{
  "num_hidden_layers": 23,
  "hidden_size": 128,
  "num_attention_heads": 2,
  "num_key_value_heads": 2,
  "head_dim": 64,
  "intermediate_size": 512,
  "vocab_size": 717,
  "hidden_act": "gelu",
  "norm": "layernorm",
  "norm_place": "pre",
  "norm_eps": 1e-05,
  "positions": "rope",
  "rope_theta": 10000.0,
  "rope_fraction": 0.25,
  "qk_norm": false,
  "attn_scale": 0.125,
  "bias": "all",
  "tie_word_embeddings": false,
  "parallel_block": true,
  "init": "uniform",
  "init_std_qkv": 0.0442,
  "init_std_o": 0.00652,
  "init_std_up": 0.0442,
  "init_std_down": 0.00652,
  "optimizer": "soap_variant",
  "learning_rate": 0.00824,
  "beta1": 0.95,
  "beta2": 0.98,
  "weight_decay": 0.012,
  "lr_head": 0.00735,
  "max_grad_norm": 1.0,
  "warmup_steps": 200,
  "schedule": "cos",
  "final_lr_fraction": 0.1,
  "batch_tokens": 16384,
  "max_seq_len": 128,
  "doc_mask": true,
  "train_tokens": 96140000,
  "max_steps": 5868,
  "dataset": "wikipedia_en"
}
Each number is 500 + 50 x the weight over its row's rms, rounded and kept within 0 to 999. Layers, rows and columns count from 0. Numbers have three digits each. The size before them is the row's rms in percent of the matrix's.

# layer 6 MLP down (transposed), 512x128, rms 0.342, rows 21-75, columns 0-127
103:452490492470564521495551441520379498456440463528551535502491461489516571471559490425563503529604469490502538570403532588471414503537565466517566516494441422562586512471505494464496498521544579439505482500522461482465476523535493491508570568423612507514507440517542483533539488519560408494394584520496537458483500518393561560551549536419430518507497592595516466481529418493514652514513
105:414489574474541535477537552427516579519458557530507377430399521480461489545521463461532495554604462437567505518489540501558521493561490377465498528556440511523646483482540457512463453413510478535545512492529503420463513488486540507355562555494490517517444529603422517557474548463504443479468528427499525451511486417457555575471456482508478472500551502513527558510474547608476577594539
088:490491377490460538532445578493411593419544511571541429480583417524501531495466512493487473498568595479608474483485515506460511568489470577432420444451487414478427379479460490545498492501539433542568467553531508525583481560549460498608519433535443608571510549523487526511575518508505578530461564439516520445478477477517574488460419433487496598490465452463476518477532514500523566527445
090:535465525496512528512603576457517500576409461546467512504617520485521451506545449515540537510457447591522548535472490476529469581391506493444479547543488476467488469505546514446475404516547420446438508567497530549511553458440492437525443529487349408582439447538476484472490428574573475390460599456567514526567546461509551567467529547546596491462540522495408543466500536520443520474462
085:455467552436521491546606447514532593489329461475477432616576499463483483418463477518363511467521537528471491451483529545525473434399448502495529435453557555429517482547543464466475440501553460497500484459468534475533510557580541527497550497521543538566388489538422520521503477478519520533553551415504485464497524511605545406510399477499491436420524512500467495499576448510470471396537
096:588402490502473488630460488443556466425418496440365503472460477506530543582458457525439449584507441492504512407467581550506607516474533502416549530592489570586473449570518422444513511451494603523570500512520472486436513507548526513502529567497490497416520482598518478480527513491500434503473532497492453468486487447484532451569409457572433455496585484443515497543521452478493386493465
095:519427467498545461492567409448547558498468549436545482450501443507553453529472539652511441436523444511527519497503522462518519463502497480408532569476429528512561602532501480538509494460499450437543458522496450480626502488564465514488479500534620521555547567589481556573543552429543573524575519463633591442566490497474525573502455538395471409453512508489530490449483472465556576475508
097:494520537426533384540488527484516474488487518513543558410512495518559542458547505470500474448551507546450427478503492502442455571550433472520439394580486537537519472434490583455415464518482355535502476538441601600508514520514498450497543481493472531512542555499596436637477474484590498489535461544479522398506537438500512454453543482453425577437479551419558493590535543429438563540504
117:472477574551452610529433421482488478458567553547460536518484557522575562515495473507430448467505473438558482444484588595537473427539467616530543495523453567541537424548439490400491533512493535428537389424442493537475483562517474454517490483572583526499502397511534525603532573428530487506561519581492463455494402557478542538465463566571492463494475460520470468527567450531509546595465
103:489509492558602500461424392518470437382460500505549489537482540542511499500624455562599496518544502449488528518456496537490553462541507468466510532513352517433521421490430588501503603529489479438451474513459476469500415490461545449513525556443436504478547568588511515389562512528371506529533466583496530461430474571482454575449500467557560424475544508525444569482558537508468525496475
111:494410411492475497412515488524490485463485517432510428483536596503472433485513503446525529534461593517476543513433525511366479540587504469465449611457566462481579440533519536511498515579603462531488409538513472521541488510535386511471592479477552446443503480394570560571494545470516471436420464496539479494417503544552448465478512503452563509475497584486496549546541532518528496603364
108:445521416502425528522519488474525507515471476510575496459518456432462520520443621483490419504463548412493594436516550583618503450487484504516382440568456492509497514503436439516412498507509468510512450533549476559509538593468575487447464536463451588544505458550531475458412463429466602556432517493577519462401467503464548525514547514552496563487580523531540583534446531555560379467537
111:484437476423451498467494453528580528442563612480451416478475415497500491523540545530597532470494502468571402420539514532460521431444522467437457450554426508511496492540504529512449452500557537644525456469593495542404418488496510548602523592529447501506492475514441501476431504515550469445454394448518617433525488507573476552524494487487455538567541554455496549428418541525485529428479
112:497502416567480505398523443466531513471493553442497424472471459556502463426505585506586533527567600546485515470476414457492555612467383496449467498521496477478536477443545485620502459513555550486552450476533453486486514523596528479552412423419445575536477548524498467451483484479505548525485544458526640502500536489524491529465434438439485450488565560530534458557567435368502485577458
078:496490615571539515517480506512467604554515572581480514606524446504536511484582485450533527427453560593502521502399452554594433504543581454521539511525463420538443557546409474471477429602453441538515461562576578524525454520470517459518424517545484522482487531482534492620571489581558460551487551445521512560382516504514474565404548497533550497481456560561481509495463558498492538488486
109:519486557464495581405509540454481502484428496516551494435503488578507437486451558479568551512523442548595478461490541506459504497547480571454512546425449457590550435514397548482530534523467464540505481411433591532480495623519440477410519502477595519497551502519567539512442483453456489552488473479495392561480472535458452365551481423518537476478494497508551404532540489509364556587438
107:398515509488559558584536443612587564461526533517461514457505577511456393438477513521487481596509565517496458558552470443453495496503566467510466461578455564611554463495442569498449592452473560543472476469652453458487497580493448462455482568532479496513555504409521474510436467521422576499484508473550498473497504538539444537482522464481514427548454472538567530593393474557568485480540
094:511513530522562465458463527458589483447531502523545482451545557529498573481529476499458454471539596490516474541465580572447490524466498564472467490450423492599532493654509466514527421576506491449580526520439554490593541411437463453441447508470508528620542500582394506619487468446536430458514499519536486517495548465558422391531408523444498509562472497470464436491547528482591561502489
104:404529521509572524517466512567443504564423455539500549517515464522431493500611595383448477517502553452504566505492560426552483480515538466475444444599548461503439519533402430570473524429469530529486504512550508542519400536495610599568505457542477428513542523421453567526491456603507618544518550493477562453506479489455573500556598423488504479493473480459517521465545424543553461507469
092:404406451487590536457434422537466575559472584535563506500528531572517568392566517463519455446511480472510505561511502499479397508455409504496550441510504575513437538456515563420505621495549527507488543537423416540461577507480399489504500560445515625472489477548507519522504495537522489540459560468434459464507514440372480443450436581471490503435486480446452475548566489476499552568507
101:546543535495558429482565524489516478506444543478399482560457526453562495491489526514432489567513536463485524468456491465529468490486529511537469449565598444456472416477658428522563548468561391515496520457525584497615644485511523442427464460541480531461490525592479506573551491501470449508467581367492508438502562416469498586483534478501482559527477573489447566511492464537481477526602
086:503462485460586423460501431588486402553408602534479509415512458458485492438446481532472521580550550482519480483481464587540506560513505520625539525375488467516454494512450518433534523465480483469422453531481510424407626500555466576441438453453422530447515465499553502537518480582494454497498490476450481576506477484440486437374466552471508571516588549499521473565502515551426449526467
102:480502427468533492460435502517466477437569534501489563469552436476536439561582566570507580486508537405424460560577462538638521477471507483512457565587362532530454571518604502517507462528560525546482493639551526475489482451491472500604535469459523482494497405448557530490432510478522568454464578561583548475491483544446508453475499503468477395559482490426536563494550497555538477500452
094:538489540492496528497526509559553568534539556516534410537420494487496525428545473487511528545544542430456528508392556544512421476560493528528558517509496517475486576422488473440470435505493433491515450582515560450390514443489435591416469558511541586463465574461488547485512513512519343477539490492458433474576475593508426529419440425451539499447495586538530416426488509431594444526445
111:497623585486562501447471538418555432494504529566492534583483566521479484472486439430427493500520515483387540476440469557493454541582464543510459517587563425423499505414531470479567490457466505543531554546555516518463429406489526443534442449476665490493589504456419570524516510445521501494514535466431549487459406408499502453468490427537467492473576488460563583446509552502536520506539
107:525562470519463505508496478484442530513475521593524558527438578468468465501513515477497437583507496486398393537525533526530479535480544395469570487468458508435469513467551548535470540562515536455471579573484572573575474541427516427534552562564597551507544519546443468488461554488515385433510522426618487428533453560580523567504463443437408577532434417460513523495458436490477458459421
098:565454532460600436581554502645576475529519532595466495495548460558509431464492432471483472478424511483497497557361484476520566465479513485536473491519481481426597411509499424546524524579485578463541496506500481509464504491426557521415557406492454489449430438525508460496559539544515528516543462483489586472504500546491513527522537550478478540449434562517616438488550510463527333533469
094:459536477459644478503533474454475513452574466523542501466547502470476529449522618448593490498419446460522467501381545620526541532483410567556457537467437506470524485445470474521547644473577523551459513542451519577553589498492481488496474522487511451520476510501545472569551412507517501495554434409478354505524576464508505548528496550500433498460435532498534479466467509467374507557489
100:593537471531465453407537528505449467480523493456438547544467460499440568561471447468518568422536510425484495524478466564576469460550512499476486468474496425505560448504536470561517531514663487543499436482494533517495497614545583568526459533420548618476428509516485542415555507568447491488466434512486546458514451468589468560549604426506483531529472525456527413459501491594400588454522
106:527479544508550560478562589457511443487476485413493508592475494435516487514502522402565602570472541521507500561471485499545552542439498517453471483548519534546472555538628633543545514465412458501531416565530551615492375523454531467476459487483508535507476428585432468445475461479459531557513436522557509477518510499415549589583420451483437486500562496522573495555550595484448511532473
100:485493500491459441622554493445451550476478558556545538554475436516593486455471496508520505434413401508358516429502458484536515532571641499497488481419351525462489502537582540455467488533563533505419456475567501507438498452437518496513496456591458425517502480543489541457485514482444530575540583473391504497575424485550489511493509596563507535527465470522533502593441518449482492465494
097:442567488556497453452470508492420497477515505556521461513474443468557642440534474544490411518492511523396563500466592433525608485550464503518458523466511563492499599519498495540448483526536558453521460502460493540479552474508475559460493510432436429530486452475490507594410407570428444530491572381469595578474463520417447461489449526419555463516440416420427513548569532521547520478504
099:569495450447497504448581498546503537482476579560464493513485494415507529458518522440521414499490557440555437472457472584482357548458567433516514441419477510540450483566514505545481445492537469509515521545460526493544517425475477508526399515424471547492487553593442471549577430484512416484506594520510537569373462434522431523483535440481443460452426513453410367574511537502463495585474
098:489507561528528468470538540587575526530562524456507469440461540548516434451506548508458530636479486510570466501558568575419494455506555461500471436447475617475614440430587580458497558532559492562437529567512569505452556560577519571455509433463500575495519534438504541473499525479469509467433547477400561420495442515467421553471511423485473504520556532449544570555574514528402504534487
097:537573541442491493519552508597548353483443556466468537513480481476462488534501554521472451568511508602534521553561482422388485538470466420428443485502544511460484552437500526453527524511504531486548427488556542614499453534479361533564458530464500527430569526473491556488460540522431475413530477534535455457509485548503434505553448376543467576486465448515558436393599522449499530521552
086:506558544533499541436529568514508593561536537591560430476544511428404558457472524516464431452473396441585453539461467522577488544419501605461521559518459538493489504532475598538513449489567501545401499564460471512551467586451540501492501544517485459527565480494547491561376487488495486456396406484515617476445494509528460518534549464507616473508432504525480497554433484573544459490426
100:533417444501476603444537474553528529448473520492473478551448558468491523468396504558571512490453488458427506534495429405510628581479471494580436503420546511525486390449489544605491510544549473521561480495584443517538436483491549472490537500509498469596516490489555592599532503459572452427551486483510524407496494515529491533532474455572413467427486454575458548408498484528620496498448
089:550447518498532574473603502450465490447505560447578624500479490542545440553384607507481574568493524537488455537465524501459511503528520554460489473482554459514518403421539481443533455496459392530492335487479560543531502558442450480541467531498539584493561374504493497375479457584460479524484424539481510464553508501488534576513529458451478461416510454491420450515550443532468514507520
116:588440412490477507601591526603466521550412474487412513498562458486525571545577436447553556496560497530538468393499578581461441467532515530478473487433481529481475463492530530450553526510575499586516581524456525455608445499490450508449484477487545550417590541622478463494493554517487569441472496483468519425543458512492600469484476440521468505491567484490393451537458551408465530537496
088:554463500500406450469633459405575525500501444448556491507576508567464488419514517432551494417342467493548447535518518483529464503500466492516467442502465446410448548443508550471543438487489490488449539527462519557524490514421530496468463512549431439527451580480474540516538467586362494549517499519498485434507490458515452543565570505425635598526549493535465501525401461514532539573491
109:554498432465461497540531488535484485491480502514508543574568530540561591523516465496533516571557584430500515539460464496480461536551493421499473514466427520560376533546530405524498451480571386477530413517575494524446428458499602406441508476469472557525516513502504497634563454518456454526504557581603542567520468423491524555537421468535481506444517519527584493442590519510621490487578
102:551472500453481503556400472509493528494383544509545363525492486531498457461577440457495463526529588460660556471466472495506452538538560483575573446467463448567469448400506492552438491524457376480461498503484440448433511552524455478555446519484494407509528495520495485488391522524542440449516485549499487484462490454554553498445493518449393499498485524390525434470518499520369534530577
090:509539527455536449499621454534503517486413524477550504569575495506559474557612560523526557544605515461466582563544514609486482628463515532520526461543442522492526553548507531562422522545472547455522603594536509514508439487492530452579391621480486480530512512497500456561507505587468523577519507475484523431475535499526552527485576515426483547464495549428547383594571501470497503517513
112:478571495519554492501494549564506488568533543648454528613431469463491496519463427435477431528517460431557553498487535590515494322476481516514414524459494579408521465617403418517449505573507576474502475438497496498531478493475576503568482557501550499436483514515405489508474575560526557504505464436466515536497613443520537526523564431514443574477469479527458477558466532508509547492524
088:430510509387527543483572548514544562503549474554457517447551434571526382498473494485441491379431468492566483446513578493550439463473510500532498512492544540459520515505556479571502437462596545486506507554454454500447461397493452501519527512597497569394482479607449546509539505553562424491495505600463528385524610494489416535452525514550557565471459477542516505501595493483432504577539
108:508511527455480532504551451423482405454619493481520565469508486534541551428538457499486540567499510514435385547420506500490526462541508451478511451489580467480551549514464519571463448468516382607401459540539517532541428537520504446446456495494500487468484558513461426524532375488457608500611471488498538521518545590467527462497556553558570530401591494495507561519374493515422532459484
091:494562478503493362508548509482572496502469546462486493478507519605524476444477530474523547537421580483515496570494498397520550541537471467520518474530472526566486471565536608484541568481523580517493428480497550554467475502500556490461552566490372477584470502539616550503587471454400503582428519554512528573408583443433548548482562457493520530489497474515384482537513544368556520466504
094:437424497553436524565512480436495446413453477524544475568460470418555485439500357482443512441525527498512525481438452575492481453591553554537563432511512477479445450507480525411467609514519507448473586480516517486495488470499550385555533540417492565509471542529582513576406454559597508478555453520567486442508562470523532493491548538465482420539568555576432466462560504462535393473486
091:523527419458482525483520478527535506423518512544446572464479523521576558582610416439531484487497439496401532604544456482439484515488420480519465364493537456419393479496537552431520411473564498519537464582578502545493493507445466518513480514421445464507519480613597493500572388479611490575510592494503557499496478503531511500518543517434447576445502553435450515493495532514467471485568
097:494443609490544508555490450616420492559536598464483514479539532575520482540561528395482550493524557487562479536431472431506397533456552421659601452510424498482547557526440475494552494370485492508551472510565511484539443462425426517550495490512443521412479597536531431543497436543470518536602467519490461534461529510424507477490542521455529568460532456472505450522561521544516501495510
092:591419472437532421514530508456498581578541489508605529503408534515478470524502499487487447522518522458517492471456434529583467462478599482516473461499374453467504525470547438436518488492565496575551543455522464526529496489513496494548509524415601591546567611460501430374439487495619481503395559530482450501464399455519542473469570514484502553537527500495410470592534498469441573507478
100:553557426499509448437499503459470431442539582576530469452531482543483468459531407404522466515450423493522468441593471441560586534509547407532395525443559409497447588553519481541447458468526544452446483492481447552521439435563475521457537533479490511488499534471443528435406393469604446515474572578511543459520545471501491481470509452555516551479449538547531586451413496505456463574581
100:438461440525475535523422540480467445501514516492502501496495482484490544520556558530544593556531548553495541462491427527516520539598485481448462522492508569431566509555426507564494528466493512501507452540483529530447506499543412572539553486391456486452469495530494514369564483471415495601427501460418546656531477574574505458599593477541474441464513475530445605466429534535627456521517
092:502500515493549514441422493457508480493569581463491491502472520434548447469453530520514518468585655592553398452538506449501523585489521490478473460451514532420623536603457496552413452493487462486508464464447488504555457504443539526438510446560462588463426496504441584500445480493611382435576543539419551420553440526538414528546503518539548544496401514498501512502477493456474542479504
087:524478485490566515535528404431578469481521535545593403508494486579495493509523399447526516495439610623535523567451513537404493444416537427528462485519449515477462504483487488476456483455531487497440455492524473581519519513350524575524459508478444565476462455597524578560509476449590503438439499428533494566531513469494485517488486422513405462433444452542517559580525497597525589493508
# layer 6 MLP up, 512x128, rms 0.363, rows 22-75, columns 0-127
104:485516492337496491548552487498530454424509584486480527415477608470482563468468526504525510513492527465379534478464517462441569542503515477440498449508550454488457571535478409473480558449533518531482432481577665557471449495529511552594509559513500459453571400493552439503444545523619516446590450506580558467550502559434542476521451491504457572529511534444493519479471498537525538437432
083:413420546484425612547472478551455492506506535448477534538514442553439487491474581489401508533523464497489572442498434486475423418547474464482557468450444521529391484507448503494506483649471481500539576522467597535443490594431518485399478491545553483502515491411532506437526526478572595539498526463485570534569485599449587496525493547510572471465482476567572503487468492535518535376533
088:444501553560516571501388422490569613565495533524419556491434440526530462405536547527524481466449583481504570528547498510585583527512485454476535524504515477524532599443524518467594411530444458520494470456403419467367523560438434510574481485496478523493451443567472554462420460561509563523481441551538524516576448520502497478466463518526548478559505543578470522518457436537472515456610
085:500496559415485476558506421489500503544500434516564467391507544469475503525476523548494494467425498459594456517489538550535413523540521548457539567453473568444558533513420542565567486399497468596593480568481408476458452394448498481547497515551418391568521435525499536420574525511542512537508430511538423446591507407577546471548563551526513541462558468555484541520472490550433495575500
094:476536558524572478488456473507440476555478462388476527423504508567480521576429540543423517430388560563508470423528512540473432480597535509519584484441588494484635462396487484508487487526479592462585429549527474509440504468534451448465544500509498490516536393547425498589496514509525517416452517470539519549479398503535592583450542534471544539471463541481480564528452573452502576524509
104:511515502491531461438521534529507537521550478470526556497534453472479538499563548505597427555426540567409541452510479493480516465505577550551480516543443472566412494497599605510460502457563590494442564481565480416516438517545543474515472492438412466556519478500476514483461463506421409467438533544356569547545408442446491510497533440538595506548506557463639548428538432429488504514478
097:500508519542547570514521398481523548629578575463577487434627434469490511501403509470504474525450465533462447489503547549435464521466447549432479508559519514486514574516496461450531438508523410493458442463579506534548542556432503526579440467559455507454506464449538453478543369472521482575541399465557561473604548607478472477464413548586495470543453515547549539495507512475540491445454
116:513470594535508575550447512419494455556471558510483484418484503558527525553485414444436426458495518438514481469563543584479509434600477533585599488492580449550574534475558564507525538545451542407488389474570463457423533545501515446475491487562527490527502336548502457508493503505431453441472480556554537490594522519565476471460484477522471516536430492387422472536509568566518535466478
097:543524470529510447442468442444460465544469508495427487413508501608479562465598438488567441520465490524497507519487560442483608532509460589491524454444474524456535480509434450454504501584538539468572478382591476450469446485475530437484533450509551527434486462570377492560446489491396492517553488533535531521614541524581420511522564509567542502476559497533398419412591461514501549515515
100:497366534512476511598498447521480570527482512474485510415565432500518468465440584478427505486453488456485545528542586543508474516465401446460477540523484529537515515551514588472524590502519421436428545420506543549515480436550421563519685506508493414565458489446548535414463452490554467404542575464548455534422516529450484529519514502420499485448495480532464576536460578560506544518508
099:421575477551455540481464476531545598533421505556560546476411502509578542523515497464505452548392538479470577495466499498546592481468421537420477478504473541419463478487495432555457575469559510463500480418481541551505400580465485509486506527389528571557442406432512473419475514567603502442529404407603526487510443397575536498521538561560522515476497460484490482488509508526522498423498
107:419587515546519448578482528493568577565578587491476531401474489498449551555490622581499469584542534496427487514523527524551433532510477499526504483472490487452510555519462503444527524584544475467546422493564521481500533417471474497496499448549488481410381421488483459483574528490507567402500465546549465559516537527454499391517494547665498426388486553499500549499416503513552489479470
107:525542464519526501476493475404465476508470526579519449451428443647422451515559606467576404523590593533524498521517453505435582524483423500516419527451460489429476487508544470539486517396524585447543432481508481494480591528595541516575468492473509566519522464443494611509536504521415486473521491470469551518514455492486418510492481438523580444497581504540486502524528444365556429529501
077:462474532394502535492602558505438468551470510491495551478594576565487487520464515508407522476571462603457461428612494524474499498519530592520597516335537399462520473544566483525550574557470459484456494384463499567466486530444553521473524520497577515479478530402568519473573551485461473532481433526482506477583461525467536496511546463503506427514459430475469450465485425521456513412566
112:458532539549408530574480495494451518548472484431543495597548502520581499480480534512599517443471548473492539480489552495450532575498455584517449474588541494530569450485454457516459509496531395479425470366492437553554511542549468494477466533460518449461425473543537479490582533404490557468463598582495546625466498478484442440539522563530512508616540560453478462500502501464410553540373
093:457493506523554528463530524591476522453532495531498535505651491462545435415547504548453484488526533422395540582555496482440380494598425530483463539535487564585554426446559556443540467460437469450505563506457409494512540481432555487600466506493542506496599507481525383520503471494502552496455422444553556535565405507489518521544467498455556426497498550509503526521434419560554490442470
093:500532498534511482525431573494513600546620401547549527494467511445549558484409549575429397449511432531505490556493527428494480477512546511443498532566509610497483407522524489461595486522429508424500472442526424504546439489457464428568425473458572578457509515494474580539474483456505550408547569511451446452569570476518524490458512529444464550444442540494583489462516476487529476530361
098:483510497458453581559569391477494496421505390457541521538561515450426559548506543421576478466557481560505480460519515486507526423486530569522536409406514513466496519553474478481472488526573605412442475481572467531553528446592433461448464480467563466493451592490412485530524518528475546430549484526527523517510429486530487477542522595402463514508450395486577634469536483455507556486423
085:384439439623494540460416466536461532416494583427546504528533509494507477409493482505423475480523483453491479549544540521487436485489535539457574427551470589476591479539563578414518533555514539498495450433507485526479480579452508466545532480407593453406529474477562510526492526519570555543446491470431461444518390556521564479475472526481509553497521409516476519474562558408600563571465
116:524580477603492517613580474550502513503443473548455512524553454517499495563481522488578413435485502512451393469498493539488592441574540553506454455515494465536471551483492495526591529614514583509476510455483488587432535484478534559559492463509462512402546350552470506450484480609460540439548515504484582523405530437500518530531593458546432461512415510525547452499528480414526497422539
081:552624454522529509445490523524514531581421467562463470403465394580412521510544463578507505430482475468497515504433463494454543442490506387582536595582544508521509440578561467468556532460518591429521392490612467364440497443570496530533451448486452493570479496499464497506487478537494474571510484459479513455469545532517485532460554459538468537549493463448510550473452575466566542438555
098:415536506561540470441441620576492453408427432504585565468520579472581519559424596488481592460578572479528568529487495501496504503537525442568556515403489508538508468489556439563529457494489491455473565490520516485476510490470553417521532516495506520491570503510508465505372476492559486501436503476501554557595480493565570440505504570459523496536581404400527544497631444460495454458490
091:476461581511538535484464515525534477440439507471487464459521476453484487577543497544465450551437455515599543566472552424485485535518470515550573489447446400571539431560439449515535555523532521437510536602560413474509483500500499606356416572526437442438502457551520457467486557613538464523467448525489516557530472465443590535460536534474516533604433492405489564521454474577506430555469
112:505455388474415421602507523502505453425433539485533424457569543490502556498538467528432491481469494493482551549494507518437538527530529563528522513437506492422485528533506488562442510463505561579508423471447452557562541476607412510501393511528593513565530437400443579512537490521497581575495400519517578475517458516530463591461435468487478540505452505442503588516402514445531583520404
105:473421470482449518440518572544519486467495550460450516538533537488495491530485580486524555464450539469423498500563452477561502462550567571533510457529443547487664465434520582542489488478463539431397428519483494429516497565510473529496493499570596591495506515478501482541466530495531484485551465498486544515518454489625494408515510466590477606582577378507401491437368490483467446558460
094:432521512543563558558579598529495530451509499560527527466574488377576575581475468467533554467549484442450490520444445518534458518496391498365524496526416407501540513490551476563548529453515499466483555398507480438496534524485505530457491468485569492503513499525513417392497511491544553531532477489587494477444562494520571525483554411542572632531498441483592428565536524413453528499518
090:447569493505611545544503491505492494517576532544559514409607439447530528415470544514556479532524478501414458536483538600462570514550524476515467532531510543579537539490498365512469608415479523422438523537448495508449446560520456461382558494536487431468505509506504420488461476508502531512539463521509421516451530439584512549492526572351443602459461531414518556559535535495519474521522
092:519583480477463523469606517428524571593463602551482512495504538477451591456499430522439597472396497506496578479578496506493464439446512506436452512604515556557482499573489483452531578503445446455412533457498513510554508486550548461496466514482463632580493470504426566454501479501437493492440485453524431502616511582526515472502406547542482403462455554500542448430521477492422471424496
103:522531577540562581481539499477485481509557547569498479569532578422403525574489487452458517462538612456445505491591564556580494528505531451569514450462541443511586482550536504499520589513466497449552526510491468475449481429459507486488443448566429534654454514487480466449502465578392531529477479530515430510458463487441506416630462538499536398473588448446531526472549528510441433473514
106:456507532534550455414569469515548511465541549509423517376501457467510474519495523536517564547512540603515547544503573547481521478544512394521473559523410616468453460517473473402594503497573540365431528483594597409496439502425458484508528493530486482589533566500455521549464554430551497589472479487429501511511473430584515575502413578483539519541486493475499507503572495432497530463474
107:472534458428538550569558484553374544547488471448411514590533513623458401458428513536547508534445531527498513417520482448565545525491472576568482522497487562566501490533498506532511464484535552519555417456530544343443493494560524522533464495400493469541544508488457504503462545524503542489455399417519495456423471518406459536465473485619448538458480531504560495516467615555527555492436
095:540556484581452510472500483463544459559492526594496447578468476420496511433550557490471566433559517494569517519497469515458471457453451527584570466406551575481516458572518594479443586448517420532563512494514452494504467408467452526488487604499595437508493421467426475519458483441525505503590588531556582505480427498544435583537496487596483438464442494458518419572422515482430572511468
090:504508497522572431470527523627519515471447461462504467515521480517550605495505479517480494402501423498492467402544430545556565520490402438511430382458529553468464595499563491450418522418560545439516587480493486553523603515435543526477522409525427534551541431440555550527545548476573477420464455463534481415485496515499525459455551492463548462481596481456587503537447456448507550565457
101:506432586553470493563528532464491518439518557421530548471528467513531590456466434591501491414527447546485475435553526473481568549446468438413498447439468506424450399557561460433496525455520535557421440433520528493518414623482509493539505449520478495590540475491448525450509571515515449534466486418554493581534486468534559597475394459493536465521568594521465461426485519528550524467387
085:506520550437499528534480438506622460508549459507455533496500455532516512492439476501544459501459529468543525508512545612522428495445432426441479440520497509427468525421493374411484453565454442447461613471478499490424536444486491497485493531471517496485341509465593496457475527564472481546554498478500539467421467489655601494513487510502509531586588548581527528500402504530475438515582
109:501406471418578492582478493528527536473493477563497547438526502510461451523492542477452439484431501501484515510480550527475515394474366546497570527522542505500534488526470531509550516404436574468514502417522511411490596487525533484498502586482445477526429469485469554499635503553433543569524506459525467643421526523511465516393539442536414558545506433562502535599455545542557472532397
084:463489499475547544459562505450436542465590526554490462557520444456465548552406477546550504489455536601529500530551475488526434428591421538385382387508558512533407504556463484500476455479584431473557507480571452549493434477544436540482406528505517462487507544498436550467558466442569555448607497514508532432517508495477500488509433500485526545557551492501504580569425588563436533430537
123:417448550609481563617476573542507451446523561454466526536539437592509509578515517522554530481492553477512542486533497532480458505553449353495482430435486533454530430539515540417504500453538558446462630517545533500574527504509420546539498565464535503442471425533509534487406463547469542558495418494510516498487465495558539528537480605423518556438456553470455415503464430395506513568464
087:548539467453538547509471456475478470493433505556420501542509529493428481519544493554497568505493459432541489532513449507415537469564519487503482552398461482484499513474471523441552479495449560494539487544539509482509575470434513437360531470478471500438464597557551449493397509624426608451470463540517432454601458511551504439500471552465572396611524620539473523511490482543507358480509
102:512499533522477541512558484486521547493462529461425528471511473459524629555474479500472520522480511523483611369535504516533503444472540509585520440532459477562559498485512450484530565432593549430580508499593432584483470557542520505496490477535552557444421477429466467547479505634465492449491570493510499588435572477390526533543501601480502560490411433514545597443562451437559491556443
095:495418512483552516527438509431386450525492525453561459479517487471498490512523507547516487515447548558496487584506522528435505502458497492501454609495564433538627514455387483535524514558530523504418481535490530576445476452534393535463556515470580498497509454602482471517511380587517567355482446495577574519545444462575534475538490443497615408546465458457444520508541490494517493447427
088:453535498503475485504492431474512429449553449478471499443469477453456509456497459498501502566469481431555557588664611608563600538495553396460436495517485427539528527554505542527456509499498527521519460477567433511488469561451493479482494495513560516616375420572556500500545530530559451524494500521513448456595493598555529494498472538558514440443595501438547478489527512386492558442465
107:522568508568424470488522521534445463542511530511429498620539468473452538493459476456523476513586491564516557542447528526455464449450495485521470494448427518563486536546485499485517528468520485458489543436458501418562611532460445547544448434501583424444622476461600495516500550481547416438438514460542422452453580490577528389495504561531482549552506503630404465520591514459514451461587
085:552565484496596542455538461425461518509485529435527495510451515531409563582543491536490395602493460492497510464511452562440460547448563510521503454496551532504472559477441440464537572531380556488550460445533454570530502581586438417444444516508458469457496543385426459515506465472443510460474495485497475593575544531537539477476495515590502494408545602455462526441446513528574381502555
109:434599522497484565558478497513469409493572522536493541541456493495547521405507430436496541490499529499464463465457416442620534429472440588501533486457504458588558496429421536522497515443465464537427486485513455421512519534516557507533490487429562469454516512469553543425497564505506613437499479435506528548483428476585485524528541455636585573520549539495476506458511427602609435455444
102:489453553478528572503500527507548538490516526464519477472487490445505553522476524501475512463562395460498517504491488498409560504514450523497555399508397464451507543552500468471496565498467445439507520447541490462593509539628426537439436524480584581491557615471443504420448568584473562489471503454500480423463478616494541476503519542501579509510463427460539460546462597527541629544649
089:477528475512439611504470520496559408539404528528507546516477418462582505502530439400442526506492480437461493545534516481515533459603456494493502485554484398456517457508474499497494486565485525488526481473546611394476535451531630442557570553546497422512444508579504592542424592485520412455581529494439510535534557445493509578555551555512446537563487528491516485569502531464559384529440
084:533581433470509451447545454530449425423507544554579492541500517460520547601487543522558490521528494521537530478519512373485457486485476483593461551539563612379512472553488516460474465487424518524551382470468523426461514539445545520547496444544566457468476543575499522464522507443486534511479456452596409451512476540601500440462566447470457577476503517502458582509383502510437425528601
103:513529440445532493571510554498525524547507485459568580504502433432639559483465419432562526500497453528568455483403415543458520483503537603471507541400570571579478545528551536417481448474455567543481484456540584532496584524522496470331543546550507486538462645463545458471531519508470485431476464520512556523482501586551467491530497494534525453469505503493548524504487498418435480412511
099:408471488568479511548415576544514494560478497552531475489524520477416533577531602497522538430512536506482548471545485557560548463399520508485499451467569517496451429438541515596492463479437524493494480456414445504333521537489447497508503386434544537493489534519554472520499597463429541416480382498573606554533593550475538545425512478432499470541535446576511457551479470497518526516551
103:528479517496435437470566463624520484508431473424501473483460506607475507564539515516331478482486504493395552468470556505542477554463485564610506504524485565437555507464540539508477589445452473539479538443617581469388438519516490450551492486501556428585436460479500444571468447453398508499531573496469497507480443563514552572496437519474543435444486497466455531515405488495500481453443
109:457521460560455422468574550583571343416476468531538514482523483565456546501406510573471468565524509582514580496429508514489419474499488583492493561478497496445510504557496494440522482429424470532506400527546571568449465485528404462517519613532573523484486545480523594440505556468508613532443396472489529525471559558443493570498564485487523440483504455438512563568484478496575490537482
106:528518526517491512450456480515470484532459539414459462512468474530495553485662400567543607524499444420479562452480469472485524542455477428393548486452508463535486494488471492546491516472468462515603505568512550479485568490454527489446544451483643531644549477525562475507415439572503571525395468514496435481555443462592410491428507561527482472508557487477536580521473537481539501590513
092:614542492442488570482479447507364487505484583560395517516522461475490496388427491505434461473534456496472477442582515451423548537453417519564501467459457519466560416442483372561532525518494510569542577485568529448525509466495557470538508393460493504485476543608541499538468484496497567452539575551524494590480454555547423433513537549530482413541498452513448496531488483493598465548564